Each number is 500 + 25 x the weight over the matrix's rms, rounded and kept within 0 to 999. Layers, rows and columns count from 0. Numbers have three digits each.

# layer 4 MLP up, 4096x512, rms 0.171, rows 1935-1962, columns 0-255
484504527485510463530498498520497478456494501498485488474465461514508487495523504531524524486485518524530500480487545492484513483446505459492518518529451521563507554510523452465512468482453487457570523524489473491489501484481492483527509482495506509505483511522489546496502443513408502522458459518504503511490532474473496469518501506513532456501482512512497528485544550493487527492487515497492482436510495531525466464474507503478503483461512452522502475508498511475542505480507482527495482458484521553507487523471517473503434523487461491450471496492497523506499506520505494520477527495495534504499499474476472498492528514537524458483484489490521521517493472526536497507502495473456503481504498474469525476526499455466463476505470524503466485484504510471490487466492478
508502523498497476518513507506492508512487537452496556474519524486501473501521541504485526499536498438517571538537520483510520509504521519466457466514522510475483521509533429438502508517555518488534543525525517496459486475483476557488465508515497517481480497532414521490455510501515457520495502483463529498574493480508479498533511506506468483489513522482507505527482519513474488476489488497489514516519504546543471508475515525517489510453494496476480458514504453405482532508451482521475496507535501465489454465478491517491504482499464529532513496520484479522483455477521500539520492520440518506500502518492541482500539481546522466507494495532515553494498477528470471525475476436457540498516476458514532504499500512487507517529501492474503541444474491556468537500501528
501486529485527469480491497491509500456526556531500473516514518491496510485502510478527485548513521477490507497483494523508501507502461459531493487478484471498493535473502479495507484524482457486480487504509488520508500425474512520486498517533543516496516511521508472480488486470476486506462525559486483520477516447520523480506491482531480530541516518483491495508521517484522507477511501513498487534475506511470485481475487488482511493481487495488519512484496520491544494501455498465546513487500502522468490490505511508544508495525526509473531488513550502535467465462494422490444490515522473559503530454494533514498494481522515488530537482497509485537537517511505501489502542488519488533513484519517472481499482485501497512518493467488507505501503488526505527529526484
499493486506522570494491480491494495506499483483482518498488542499467419531452492464476514482529529518537499532483500482527542525521513490497419526492483530505506512505509509472498479471504477501557525520504509516547507514505465490508471524473543485494524457477536494501478502483475489497480500496507492495532508519480517507506490502501457553499503495495488500502510495516532480520501507491535493538456477517467493517484486500508477495508545492454465499493497553562523549504495493465512490492523497471510486475466491490524497489487472517473520502516504465460484480515465504503475547514509482511439532452450465495439466497492514499481502517520512509446529496480452515444531479499510528526535499489504498521536474521496527482501533511489537494492500490511482503482498487
498474470527462506517448478488506518494514475522470510504508493523487498498461517526543509471504485507491440499524492471537501487473529508516515522485456512526455515526498519461526485501509526484477453457504489470464474529493485540509484460451540497537473469490482534450458527516512493490475524460503541518517487454525506496458486522483509522518533521480524485538508532460478498464547495504520456481512491479523531484493487515511497502512513505508487492507496523545483489492513469453512545500498482508494505468535557484522471489524496475505483474457525520514500515532542525455503488499513468503480534489506531453495481532461456521496514529472504475517493484464477526489452456501491491510517514546491513518518464500501429516533501488492502529489494519501469500473500502
467542484496484522476490500535522459508488513512493483472488500487513544531496490479477520500497467483512418449528491463496489512478462493527488507523522491467475514563507528543509509550521474497492526488514490477506517456471493503497464469512502476504529502495528505482527510488445522455491505469492529514510482483512476480492535520527543461488515528528509478487540515502503472457535492466495489516497500545521488529481496499472510538490488487463520511493513537486509516504483480467500453519502463499487528491448501491479465483525517445535481493501487481496529469506504496494495510442504503535507469544484466536533503502479557482507517486491524498517525522520499516500496479512473496517512485496495499520462495529483503497490445516519542473485463502487499486454472536
512519469517494526503474490452504535492519488515513502501536526503523540468519491495493493470493472524483492480510486485511493481518451538499527482498521458536450525464517469502540538577470463503524471537541531534497474462483508488501549494509490480493499475521467523504490494541512477543485482514492519508466490492519535516481485492519529484491529542511480493474514518515516531491493456483534512499481530547508504508517457486487504524494505513498509507482529472480503505502491499509495496508487502523500527510551501489482550506466501488502468501476538513493504489486501540548469491520488516514508515526501443497467539439478507496506503508511514457545486524573501509489531473474489510449508467487487450503500538453530454475526518510499543465503482509506469482498476446
508482511508501493488499523515532513493517518468484475494462467511506466464480531499520511478513480492504521507490491487516529497485520458516501536531527497529522458518509476515501489491497507519480508492485519565486493504443510535505468477474491490506504477485468461475480500491495509502549511463479514455503515488516496489462508526509504567481505514503480503499522498500495470508532504500469531505506506513518532519497510531511500493508526493550520536497469504518495535484482456527517467519509516517515497479527533479461490531503511483512530507487534529482464462481506501496489519498494497461529445499463515484505455509517518510496477492517508505506494465459492514482517518501493475499503479504526524503506491479547508503484480510490452506510518499506513522489488476
506496491504503491515503473489514514497509508510480482498495463514456494518537467511520524508493512498525535506488515506504575466496515492490476535551501543523520497529534527498512511496542534485493481507528492523495486469493499492527508517464509495498497461496538513544521481482478529492446527563490505504526495524505490496452482487526493505530504459544522526537489498494518455535504505489477501498478476514469502491517490531529464511496497510498514480531499491550487535529468490505495556501510537486488515533474488492464484501491486431517487508461464499493490471530529466517479550495497502524481492516540512509482509507473507525515500531501506502515516498520477508501493518489478521485510514501536513504498479529555525462471474472508533546483481495501496509497507504
499507517537513517534462497495508507492503508509458496483525470457472491476486509491470526500531484522528442482478504471474507465500520492505525502539511502521487464522484520537554501461493477548492520488503486494520456524484499492531501482468514528476522506548503490447493518557478501520498498511518499521525534546514490518474509503487502481475522499456494497498478481507505460483520525496482492509476492517467514445472499511515481518517479489478495538513494511483509495470525475490532497499509497476506525475525519494520480510518494481495538494487504537517492489458468465472498514485512476512491504498472581438486499468538486533477513498498485521474506497459480528479519465468524496458490496485482504476478482464485529501499534514478502526526503490466550475551494515
503480507540527494492531533493480490496533522485507496514470511523473499499506475501511462467501521526473485494510531509505511533525512480550506485488524529519472512507535472495460524536526499523518483519480483545465523490467501506471504521497517470505499545484493503515564532505465475541461533525498510510489483530507507516447485505484513480515537500490511486500496441511508490504482478479501490539511519511491504516489504499517495485499483487476519540482536480499471483477535507475521519517530470482567488492524529474498513503488484489454535517519527535458529547483531532470470526482542484493525480511499517509496539517521463500487517472483484492469488523518517485462520498511502501499516479524478496493486504519531466496481495503461492502500487510539475547512473493
488459502507476494491500480449487521527497524504492486517452462543510505505494476483478501528537507514519488514523492528497529473479511494472539470501481511483480472470472484514533499482510513540495486493466464565487498460501438502522482532535484489486501475530514513534486533460500501499525455501491485474538486507509482470499476489476483460505483525488482458463525497491514500502495459520534496509485516474510503532485494522535503501498472500518477524489539483533486517509482515496434512490498523482462502525514489523464442526466490525465548494518474466459524504511476491484467513463488523480528485506495564501497456481480524458515509514522492483456480526490534489528490496538471493448500480517510494470465485540536519500474435495436557549455526476512518524460545463
479528504518486491492510529531499506491500482456500469501529515536467511505494490538508478495520476505542477577448523506522497479499535490507526476461518515491537462503487487482449524477463483491482469522503505485470480445534509477494480528489537508479474498507511483510480527502492523482511503468515514505485472468476519522457503479490511495488489530518478490501501521456479519494516467516500497504482489528535478476515506538498486516529527498499535494513509522492506525514517481531533492496504500479499525520496471493443445501475488507478554507467506503495484501519531511479576527487527504529487489496490520500485508464515509488517504475461515500502554522513478484497523511509486515510497485535518465504489475498506532492446472517469500550527493527517483506529538512
525496501510469503461493495511528486486478483524540511496509487502535489533529509450521487499425495506542505458500545498560519508519484434496469529510488505508464492477502516490505493475530504475449500493498481545498501531489513490507500535505514428525465480530522524499505519482494503525498485474485452479505467520488497469497465488505492518523515482472512501484525488520521493526504521471509507495513484517521496523546534547491451514443518492505527498490485512464527467481520491472474448528511489519482478488476516507491518466507538510531500487463503501487520487479490440486467517510470467511520509474498533457511475486490499474498470500459497513496516493482480496482498508484460530535573492521513498504518481503513517536480501522481524500474496477482479465521557501
480507530490529497469504533504505511527472487508502490489512499516487532524522473489483540465479509521489468507554519517478482474559481522508504523521458480521465455508477514504529471472489524507476520527495477484466468468519474578529504519528517524520495483523498491489561557544493503492544509509564499520495457535521474492478484504513503547489535494495481515512488502544522486534496529525478493552471499516457525473479510476491503496523507477472489519507494503536510507507434524500475515471534474505488476505478481488484523492483522467484491486511518445524520491540501539492499501565504512486525483487493556453513511507485479508504503519483484486553494480493460508540471498462540522522524477522527484502428474486520483497488488483502532504519504477475479475502481504
485490469507476506487517493451540543488532497477509491514488499517488537506549503489527493514494525436478500488541446492463520482502476519482449492495455511487500494502522507502487500447483539490491520497523521451462445502468475512538506531424503496508484530505549495496505513512509493474497469485505483562513484537516528457530499473521461513533478515505459498476488515530508497498488479531488507523472493491493501528505491485521511532465495509499495503467497469506534441524519491492478515497533486463540476494528474532501515460504490493522494534501516540567482512511509544491502478541474477508542474499483473511511504496527525490536464509519490528517518519511462504488514456499546543467467498512549492531504493545509473519506479521486532486512498482534493514485520499
506516498470489495484526479467521534521489508501465482465512478492455514535482532475498480506506502520482543479450508478509502518495476541525510486502497482495513502484536472511496486476496511478499482517526491505511453460489519423508481516526526538486494547461516513494522488530507542509491495512510512535487479511511521529504501501442449493483512540535471504492509488532505498527506478496500531501519514527479514521513541502519477472467469446546497481556515469533501528467515515500490504475487520512493545499495501481535517487500516458482568500487515507474524499435495498507544514488549502502543463451493463473560485479514438531516478511497485525492478476503484498500455482511519518501509509521451486528520505490489515521465506464496470540491554487516469465513484510
471523473525513520488487470489491447468511471530503511478478478462453513491516513500512509464538422504445514511473522461490546454551498528486486507473460488496514522476560441468492468514509539438471523511502490452548538513480534492500478461548473468418520489494540491484479488568507501535509530438533512488522490472524531512459478482535518493524528501520501539522485487475485501551483499525511507546551519486533495508550476488514510527526507501527474452452447439477516522504488499491519464483504450487555518484525523479515530536549515486488520435473483475463525527482499465492491492461521508442493536520448478509503467477507445497505469442470502565514487527469479541515506524521511523444542519486520480469480522430506508550493521519530508471496475503490457498493463524
499490506554524483527530517515455513490492495502508531511503549525505540514527489525480456505491509528465536506521487450452520491458537506488461475512543496530485492524504516475535479499497502539508506463501442441544529481549564447495537505493531481495491498470487474480468453489515493519499507538431499504498509450592508468477511471494520481502494530488533544530473453462493493493487495506502490443497503514521483479489501488535533456530472468492474469438492547483467492528452515515541492460486459529494498425497488506557514502459516523513486509434502481580478529512519505510470494510487496508555425496485481538531497508491530537493537439603520550474474528417531504516497527473511518533511515488469484502541480472460515527502470515496483480466477515507472485438545508
465472522505487479505508484502503512484481509504513496459490491458474485491530508527514467520485503488499515485508493528454504498529520509493531544465526511518491466524501507506502481527514501487531458479491487501439479497492497523496505458514533487506515526487512509500502487524470496498529490501507491488535528531495460491489490506535502515498482457492488471495481517479525515527494496488535458507493501499503506513505507543487480507483534493478506512519487485503496548512513478528503442535492466525493476501480487502514502504495514499489525478462458457490503469508484481470508474537490518514492458519508507510474492506475509485523472526530492480498487491498492494516487532509539466493508465544469494531533479454506525486503468445494478491490525478489486509492538514
509508550493450524476502493463517470506486501530555500506467495511507497490479485511490553479498484495510511511514457463482542520512514505515476467533496483504480491514503470531469479556466486466492481505500499529480510483498503521462500498498520483517485482498507553485483549497499488488492466489499501490510491515497511517479511500481481493498489504526498479485491499488494477517486486518510493515498469503497441498497533489506494466505486506485452553478477489537494462494538503520546510525487497498526528500510484480458476540517524515540483480476493489546518491517501501468518509506475490464505475564490528486467475443495523517489506529481498562539539485519494534461489527476528521488539521512510493476504478517498506461491517505476487479521502491526480531493518524
515518495552451499473539505524514481522483471520503533488488486471508456504503484503518479464510499550531479510468476502517520498512528481502452467557505500504483499539526485521503489483486515497499547509484518466485515473495526541482497531475509512513493508459507498512504471543499514523555484469487494503465524479512504494473494526535491507527470525555480471518484484481493505486485482482456524526488505511451441490512475496468501469501522526512477520531473495502489475485477518498528505488516499487502477495508493482483504538494482448493512486474536508467543500507507544471538530502499463514551443524472495467528501486522499518514451512470508506500475470500482505510525497508468507546531501466494512448505503487512500486485525494491511495498506462507509500506508524
487475537506507542528516525491480475542479505482472488536430486482491492483501447471533505538496510496501507484523491518502459543506555502495514506520505469524491482509445506531508495494475527481488459500447495503522554524488485516465511529511533450514519568506526504485514500490507493449555488533480453521487500548483458491509522544479492505492532452512499525512509513478513497513511514474531464524509502480544522481469501474515523463511519484498481480502495507486515498503519524487595513502515498479471490494488507486524489489521511490469496401473525500517524539492517543526478506466502484486508517518479529491496505496548486472522547507506492520484484487481478513489498481521508472482492485506501466505522485457493488488511522503534500460502512507495489477500506502
502520486504526511503482534526485528474505490532512501488459514475510459473525507486505529460485548520487480485494506508465503465465517477483499510489496466511506488516467497502528548518507487466452507541562472475486489448487522534464457447521493483473466479549447512508485512505472523507492505567484521513499496509526492510480483518489465489490486466524490534487510518485515493494522558530516476450498526497515519496476510530483493506507444518504484458539489536458475506497532531513497521476532491504491480487511550504537515539518482544513492474502503499535500490499509494504468521496496523529533504552513476526521542509486490481500540459483470474503503572520506482501479511490491498547496517469525503478518556492460487494485530489524529527492485487481513487506491521
497510456494527483513491476475463515443451514461549525543480459509526506475504471432510465490452486460474543497531474523469477557431519552549517471534552543484474515494504510511466518480483459527493473499480499521498504499488527508514471426525503477458469504495519505550527465509575549474527464495531528484522494514487479491512513491491525516474451520538510549499452460541516543469513483518453486499497517414537516477496519495454435505517523484457509456494496521511507481492538462512510562498528485491422522553488501489476498496564443473469512454512519478501492469468511498533516465468509413531511493456457537563565510538509496504526489456430554519461473493500502481500456461523539467503546547553519490507468486475449501503473507485519494483458517515434506439538524506
479504549496465527501526493461497439479492490437519513526514438538479537531512480459488536511484506475515462485496510511474515467478528501494513500498494479513528515549504491472510497535545504502505520489497490483458527555477501525539465502504453458484447471481526462508531477463480508505459534498514487507506502537486468484510453522518460514495482535550507498494532485498510494525475522484534503535483497506492481508483535500463544483464477517503508480542563519515479517460521446486555508526512510483542487515555479534507524483456485551490514550521537474470473478466455514514552483489511475477513502538458518516513509518512509453496506444517553475431506532489514526504452502526504518498506478515511470548511523496520486551498515538523546505521465493518519518488507500
544468513528492490525498516558494484548498486521465494525524504472480477507549498516505535514488488483522509539482508454477476499496488490472487512482529535513440525488528508531507494508490512497469495538485505502531517478506534502501456505462519514507481454492473461490485503495502513476482539493489507501476516562525514485501490539543478489490495509506474479517536464509477478495514481476467573574511490523501522513539490513488487478508523446493470468534508469534499531510494523449492459522487463529476437524471503471476477498525529537476492511469473485514531483547500510471457488471492526503548500458511506519508502535487524507511509546500490485468501477490482504519481514481518476467479500453499489479504488492509538494514531504480508489467497532498435507519514527
540495505493483486477460514494489553515502505543513459482486505555496456524502488457487499475535462476484475521554509518495483490488520516494482543486490488518484490534527505507514487473533504513507506519506527494467477561536452488470520552515481522476509530522490476500490496513491493534508519495518485500497496505475520495503483511490506505495529482506453501519498512508432476509475501484435517470493510543467500510541453501491531477477481510514517499503534467511498509509521511529463469480486468497544495482465512481488477538478514488477500505497516461549514500504508498469505518501450472498483501468468486500472506480566506486476458515506475510516518461479503521483503498548487512492498463490483506472499503529500497485527507491460498474461511472540581476505510532
# layer 4 MLP down (transposed), 4096x512, rms 0.174, rows 1935-1961, columns 0-255
519479487521518507512497495490485487518452506520499522551483551520521524477513493465483468492489505477515463500521517541490495484477509494505508512529465465534499521461496498523513507497467507538470511485499510522497471529496535486569426501530494467482497480454518478522486506450441447467499496528550547486496480497510467491509512526524472491506492513476549506511521512503505528544470518515504494493439433474467469505553540512460531463513507549526492485443487517495510538506549529556478485484524487501483513511534515489452532511504505533523537533499512506457462463509486549516540474465467486497491477487525492518503504553488452517445519538502530503500491546486520503515497523481459524481534499515508504464471480469518503476516481525452548455462479554522477535503494478
521519487505508516552463504567505497531473499478483516462480488504500509575484491505462535513494535462537489500517532487498494546489462511488490504498483532479509536499517555474527453477510529504513485497501484490465505463506507479500484459516513520456512495510493508500465505539504497482481510479480482540461524482521488472471495512501496494528546466478488515473478526500492494496492488534493498496509484520496489456496527459516493471488516502543544497489489486543531465467497460485502471477481479551477491493501471480516512519484511474543535500515499501454553475505532520501528504480496489531536471466481526500492469485491527482476509494492506458469512519528532471514523506537514459496497500461523489495520454503542504498522476531523522519515525544485511491516501491
517508467511478510504511511481495519523508476499493529512522525462495470526493534549507507489510484499485472477480524529528506511491518506511490554543491476500489497544509548564471486494504507486440527472469505491499508470498510499490490518501517541498485476522530527483505475535487522500493483493517504506442499540466472473548517520455493508491494524464493519494520540468491504487509462527468528495549486527522494473516465502499530517539519496469468493494487480508502471506514547516431455510517524467479486475492504563509540500464534506470470502450499459481490507524508507511488474512502483500462485515542522491516489476477497491474493478492507496510450478510523492500507471493500548477512477483478520530519511499492532523503498507487517460453464460492502540498491471
477493501528532522516542495476495545516525509506499495508506532536513517504461547492496513465528461502520478552526487442502504523503455476442482529473460496493498495483518539483500507516525528479523513524469495464533515506489496514488479478515568476534556498520504507492509461472530492480514514493550518517531492430487491497495511478486500477491483507508469456490499504529491482499511481484493480497455502499502505509517523525486510475489509496482479533511478512446545521535515492474492483512489478481501474521496503494477474470465585498512515471515501492520543449513524479455475492492544501515458533463464522476495529489552493504489437482534502503470477431495515480500515458475485508496504461514518503544510507514528524461536562459441470467483529500495494469493472437
525524496488516486488499498557485511510516509510518517478535474513489505505495495493500504478504526505519504479499540529454521501516500469495488467499493531494540523440490531522495496468515522500516473506507472521492478483574430481503476462518496511486485583471533460508473496495482494462473504543513496484458490482493512503544496494513516444537475489514500539459489449492513487510477520466490491501514482432470527471473523513491488513486488521493510502578492509496502492461543507459489431528448540497536507495479505471484531519474474514520491503541519485473504511537566496461527506559548529520456496494491465507499488508470508470540506520511570511480502468418516518537472529491531478483524468547497518510473463524509468481513457473490503516522477481533555492480568519
536506502467520477498460493502515496479482506527533510524533473477504529475485461497477528514473449527503527498502481498500535490513497509511476533485517512468478462494469472512536506473514494512488479480472503498476480509478502529514452518523501499505496505506469500509491511477464496513540539479456506481483496476500504482513475540491497528501476497524467511470526527513506525527540493494516499474512513522515498510484489523507468544531502485514486499491480559481510430527511487473511463491527472487486489508482484521502496567493517519499499439516485466527498481482498496494498499468497508505508489476500469475569489499478527465551558535506518537463523464481500503511521485483490484474506464474458461485513482515516490495526534540492486515492489515520486512455514499
502495506549466469485491481516558518488471484498488507493518449486480533501483491514543503523496475491514491492490515517527512473531542513516477544509503522519478518509515514516536486511497488481512521492474487527472492571470481459508516495509500507504499497514509462541455519446497541481514516484523506523529495497497540531482481520518529514475485480501523488472482512498509481471504550503494462499531513522496488524486485517495503491491468503515493520525500479484493495490487554479528502493527481506541489523533499489550492460509534490469497486500496526496499528479522486466520515498513496463433496502478514511476469526470506530481491488492487499493474496540468486488461480439495473451474494508449508551518504485514505496522495521500505468516478466542418456491505490
502503487516500495500488497490478528513472463447512492519514505468490485501531482495485456535543508510463508483533545465503539530490499496522496541489495481513468464521501463494466497466494494526482505503533506494516482494486508520495480500524532475509513481523522524524519500525535453540546491501446501480482510481508517521454492498510479508513498478504500489556483489496495489496483512537538533521529509485480482534491509495479483531521534510528501495454523465454502461465496473459497513488493494530489489482532483482487490498542517492537497506477486501504516482444480499500474524501484465501435488446523459533513513497534501473524504457510471501463503519492439490517476550516475464464514515512483518493528508486494508430501466509498514504500470497505529488471528489
519518434441516489473485484500469468516538540467544530481516510477484453475477483510513516532533551513465517494491512485520484507489455519501507471498519555479530461486465487467497517515479505529486502471533527481500507539533444537466481484504535491491498511514531498490492512472544506483473518537488552499514523529558481519470522514488526488438453523509481522534528508522520525467494523460529506491481455486513477506538494497485492475478515504483473518495542501490518494520462492504479507479473483539467491527460490492522484481502519514487500494506507488537477492477449463508541492506512507518502447520493514488512534539490511538444518481476500451469523547494523459412516465460509526478454487448535472522482521490495480477497508463496493542502476503490456488490518499
483505475496493517469508492509522498512512510467474468510493516485468489484502483468497467474498497503517530474501510494528507538473478509515472520475476500499507498457510516458462490494496500514472457507523513493508446495479502510469503503513497500527494456498504495468466481498500509466515501528506480523470505471479483486483531506495487480518522449465535525516489548484544500523479509530508517504504521488466488504470486495530499500522510490487513476512483509458480545494510490489503446479492487496494487471472520492463505497515515496523502487487503474468514516494446479499489507479523550485501516463521493557492512521534549490522444490500528483528444509497487499495537472537465485547488508482524476472512485528466505478496489455487496469519470528490491524496483476
496519477500482488521503548457507479507542524504514497519493499561500556473546524492475519545493504521512507497512474486516540545470493491496544530488484550520502497512500506492498505513474486494534477512503500456493507470488544549511509525492496484493496534475489555502496512490517547489484472511519514484447518487488497466468534512484474557542467498497498504528505479497463488485511520511494540502484473505538478458505504503542494527481468519515541471487451465497492464497503503497517513496485474524480503495534499508489502582519531527508508504542551439505472512515468529508530485499507453519492473479479492511485475492495498472482478496465529434499537491508518499489493499511504519474467556471492523478514490491471508525458528485479495509514528500508467497477493473
472478502457512500467521529486512484524518524486481511512512505463511482518511484481532478517496489498547437522495523492513454446457516459571524492498500493487528479483504496506512489552477482480446528510477479516482524517478474498531563487501467499491547465520498463476534491508471501513480507466510455496533461532467505513461498526504507551538502494496483516519492497555469514530524523460526494487496561468491495463502516519476494509521478483497482507526522502494460471515514515512529526500555529518485468477471523496491501477521507478502525513500498499482510517453467582483512466512448531482495517504500501485518518465521468480492466519501525495476464523484544518487513511462486512497528496500483473530459480460485496463484518506504485503535487518496507449533502492
509488503477534532490485502531502493510538504487509493487485524545485511508433499494515536503474521518514491504486506541494511467512484512515442512511421488474454530458505519517505473474517461474531500494512523513487501475520489514489522502506531505485494508516480488523508512492461503497508480494507524474510483487503506499491493533477491481474488562469484472493522522502470506497541512502478516518515480478510486515483483472538484463497492515494524521486503507448498508509534481478478557448477491491513496485515502478531440491485475515494526524524515543480466531500470526462488485482494493497520482491512455515475493510497501507473520504533535527481490503480480504483505499545467565546481441456454483474495460466485502502482501462529452473491481492472523465467466492
471461521481520418473456485492504480465482476477485439503521511487540487538502515476501474524512488542495531493527509504499488510505502475527504473509463523494500525512524484460471525471558480499500501520485433499533506490476490505535521451517512499530537557505504506519523450506511497507519513508469487464545478543457511491487527465482488493445524478495497525496488476512474550458481569518426531470477461511479486514503500525513530462489480491533523493520485485516516530514475444460506519519482474477524452503472486462496521456524553461524466558460498512448472515465465493502457494495482493516529475493504471522482508538521489483504590467503488474459507490503544498502461459476521491528484491509485491518484520454455504474488477482467511504505532509501479525491511450
486481519507464504518476514500512482461478515525549492472491500523460514473523526484475513477541499498466495473448531468493471469484464502480485485478465530502522477519509455473514487488517523508503516494487496514542447494499490484558469501462518481472495488481504515498470500517466476509520501521468464547485534459463477489502496451506485530492500488502497506533457496470457485489487499477514477538479490481496515482483498518479518471463521492482488504510518478504487502528507522487496480519491507463488519527490569502493510500491498522507473514484493488525528461507479520493476487485502514534534518511520493502479508518505530524516516476504512483502538473509477470447531502538509475468396487465485511499518507507549482477481506495528527589541510514497480525528538527
505521506501525479519478442459493489487546455487540520507528491502496482510540488506460493508472466487453521436487515535523506503491519490511476505502505517495517510533450475483484508541533522533508492546487490517460476487516476557494512476479497501515485449485479493431512492515514469528456574513453509487500489431505534496501496490501462532526470440513503483505458506527490494475489462504528531457503565509491462481529550523488537490494521533490457539462521508500489491507547506498449532488475484533511451451452519548540524451501502518514486492506509477487484494490456521549493454474499462489504531509510483470501477480492487494497507502505521511498494477487501472516460532520481469486464476492469497515479471484490494498524478471495534546499490511537481468492498427
495512441531504530527510451520512522522495478468490438539474492501496470477461462483479485493502545477531535498517497498494539519533528469504512463524487461456464479465477481520495509517507482503463514493479525497491486522505482505522451490522511507511525484494489472521522488470541477510495457553461524468515508517500462447486505553517542560532443483474495508567503491507521498512528464502499516485485529487460512516476513459512507463505500536488494534470484506481480511502464479483466545487500499499537513554543553475486466494538471489499500505521454482514522503504500480509519545522509513521549480460495474515496546478502493516439525541459529483546497520471494487542494432513546565530503492554505487540523481506447517503519516488510450536510543488550482484510522514
534512541522500534492531463494478468470453487482492497585499477504531506537482487485474513490485479467500475533485514512498552505520497509502502509508428469521475507469488511479541500519502513485485517532502485484504475510531519434513485546537515506480542512500446475540488510489551503477509471518519499529452524469478535483482452459521503495483469499470535528526485495469500512508506542512501502478513505498525495511489511469519535455458459474458533449467479442521467528484479491519462477512476466484530535474461515501496502516546463500452524496472521473481501511484528510492516535492533503481502512444511538492513505477486529511456501507495448527460543526473479479499464499494523517504470519472538492499486487487471505547504509533473504509466510551479507504512491486
523486483437508510497502506465547460531495524497517516476492499556496498462499494496526499497516489459516488471503526533499489508491479496532518485513511528492526491486483476486497509475521490491497476528499517489468526485455428500527505462444491515479494551514519504499500522539485479499496482477574494495507531530455487538502512506493455532488503500503507478462486488533502486515514497499510479503500484496459483503502517518473505525484498545491492532553514534543515523485491455499501523487497506487497534510481517520485485479540468441498498474533497531481508485484550482483528501474508531507480568567488534465505462541512500480492506547480530463492576508535500535485507468521490491477544529484538513473488508521498488487516506504485490471537527466498485525544463484
484570531494519487521490515493487472539441502457469517497507502494500559472511516547528469511528467513502477468515536523493488447492487529474510517504493514499529497510513497531493500490505518524471499480532488493495508501563538469496498482473471497505482478518506504513469502518507484476495495491506497507495520500483488477518521526472480488510463481515534518448535496512485482494512473489494502481526504461513514542516482520505521523515517476509506519487536503462475490495519516508499509537524515476496548443475436478526489515499474461480501527508493506489472519491481509502508439510518489487503525478510488479537538485497489491516458539498481502508496488505506500490483472521498492478505509489504493465518453518523492483530501499533526510559501484536485489500497509
464510494563499476484494467509519496503466533467460488483508514504511477472532485500450484501483479478486488465462485482513498491499520479500474503473487536541503464537518522519507533537449501527537466499512490475466512455483488472493527534530533494449470492501458508447498505504485469520519460528542454512522469497520493520539466511503489526499525526479504525510522498465489494507539514491461552554525496555514489514497543485453514499476571479468513400508491474479491451485445522470469497513530509471493445516517476519528494539507503450487514526494498469469514471528440497527486527514428485503459501522512511493512539491478484531443458473535492492471503528460508487498499504504489506486471486479514507500492545474541493490508495478507530485516472516478486505507517498
490443488471494474469521501489465470506499449508510496481489528490515452493514459455520513477517525476464539496514516472530487467527502489493512549506516537488527481510483506504550489480459545541491551465503551524505483494510535541512507502518515529504474529481524520535531473490469483472503438529519426516494479491476519477506508545486471427559503471517536484523475490520510476463504518519478486488479462486458494463506503517498454495479521535484476513505518517497457494508483561536467551491495416520471522508456522497517505531500500495481502494476480432515507496472473490484524550457474508487509494459520476483488504516503510515508537487500517525504453505482486487503485495501478466521502493474522511510495478516466496483566508507517498468471486483499532511472541497
496515531536493524535514490481473499494475450482473483532529519475447513531480502506481484544502525529474487481468484472500495452534553434509521472489531492495509496494477559550558512430494464484489493531497505485447488501470458508491497499542468492564498484440524485471499527487511500510533511503505467451454535532492433493494537468504509539491517498457506482467491517479527478483506522470517484546511506513526489443467477517505464477440491504507525466506509493559524479465469517487506543499491500498493547498516522477551489507530508457497500465504448477528512528534513511496511490494476512514467541472462464490464525481519522498501509481490475464524480486492496490498489477487483535513481469493471519512459506527523561505489495465486443488469480518406514499482530420
456492509525536509520509488472472553510525494546505471498458496489510432520523552499491466483458482499524455470496461482505528510467509483499484519495500502494542482512486487478477475522542545518540532500507525508531495525519492483463461484458497536517487431497497493448461500519496484498476509453504479480512524456497502509495506488486516536487456463532472507493481507492504463510454494511472511474554477531483528466536501517524471504471528452491541491474438438509477485471474487528488494485487488482462509508536513505464426485487444513490458491469527490470477525511488538487545525507511479479484479468542520501511443503488531441493469492484488532480456522482446537498563522503551512484515535503469481487502493482512511515487515490541498504489507519514484455483504496
517491512466494466489471486524503509496534530510510478503444501504517517522521516464502495522530496515526514510473476499511503470491477478474519529502510503517515497486510499536485460497517503517513499483509496507502542507482486486486528486506524505531496508500516537482481485471489486537466482488498497487500503519516491523515509496485512495492498511486492501508521512468465501504495516455535474522484489468467516502548477511515512514488482489505494488483521504506510514512478490468476493510492491495491463476519486510479493517437503512508512504497499508500489478483497483513499494537499517497481504523547517470506488492507516495480508479507497478527489510473487528492485501508500494471474475539494498476495529498503528494491485491528509480475492474485507525468464478
508509527573508512521468482521500504511503489476471484493435473475507478476484509538524477533497527545487514544501515545517477542521509490519505521484518515466472488485529509499479525484529498525507503538482484475488449543477509511503503541497562503482484520520533530497477481496529492515495505492466579510525519491464482474518489494521462452517484545461510523524523495502506488483528506541503531511519508507510528512508504489521486523524496483484520463518481495508503532512512515455496504461500490539453469463469490504487480517480526497531516506527513494485523506500517469557488493497491484512535441511488513499507491473516527468512486520473523507542483497556496511486504448504442525499549489505495519470508448490495548536486487495478478482484523472466475523499564472
522521511494509546456479523491474504521470483517434511491481455496491567508530456493500492513478493501525517500467457530462532519496455508502498511532471479537463483456495477485508550502508495533526474472485489500516520432512497458476461498523523490519492552426520541477506492461506547512498558477479547516549441531513479487471531495475539497501475493509504523443482492543508481493527461486486505530465479491551555493508474522523501509513524528478472471505510492549520510510512507506545445516495508450485505526510471509513529524561480533511519518496471514492487493485532478544512493496497500521498503529500494496507484494467508494490514513512468523483527468483497521483485511562495515478499470510511525555474499518473455522548500535466504526454496500527528523513533487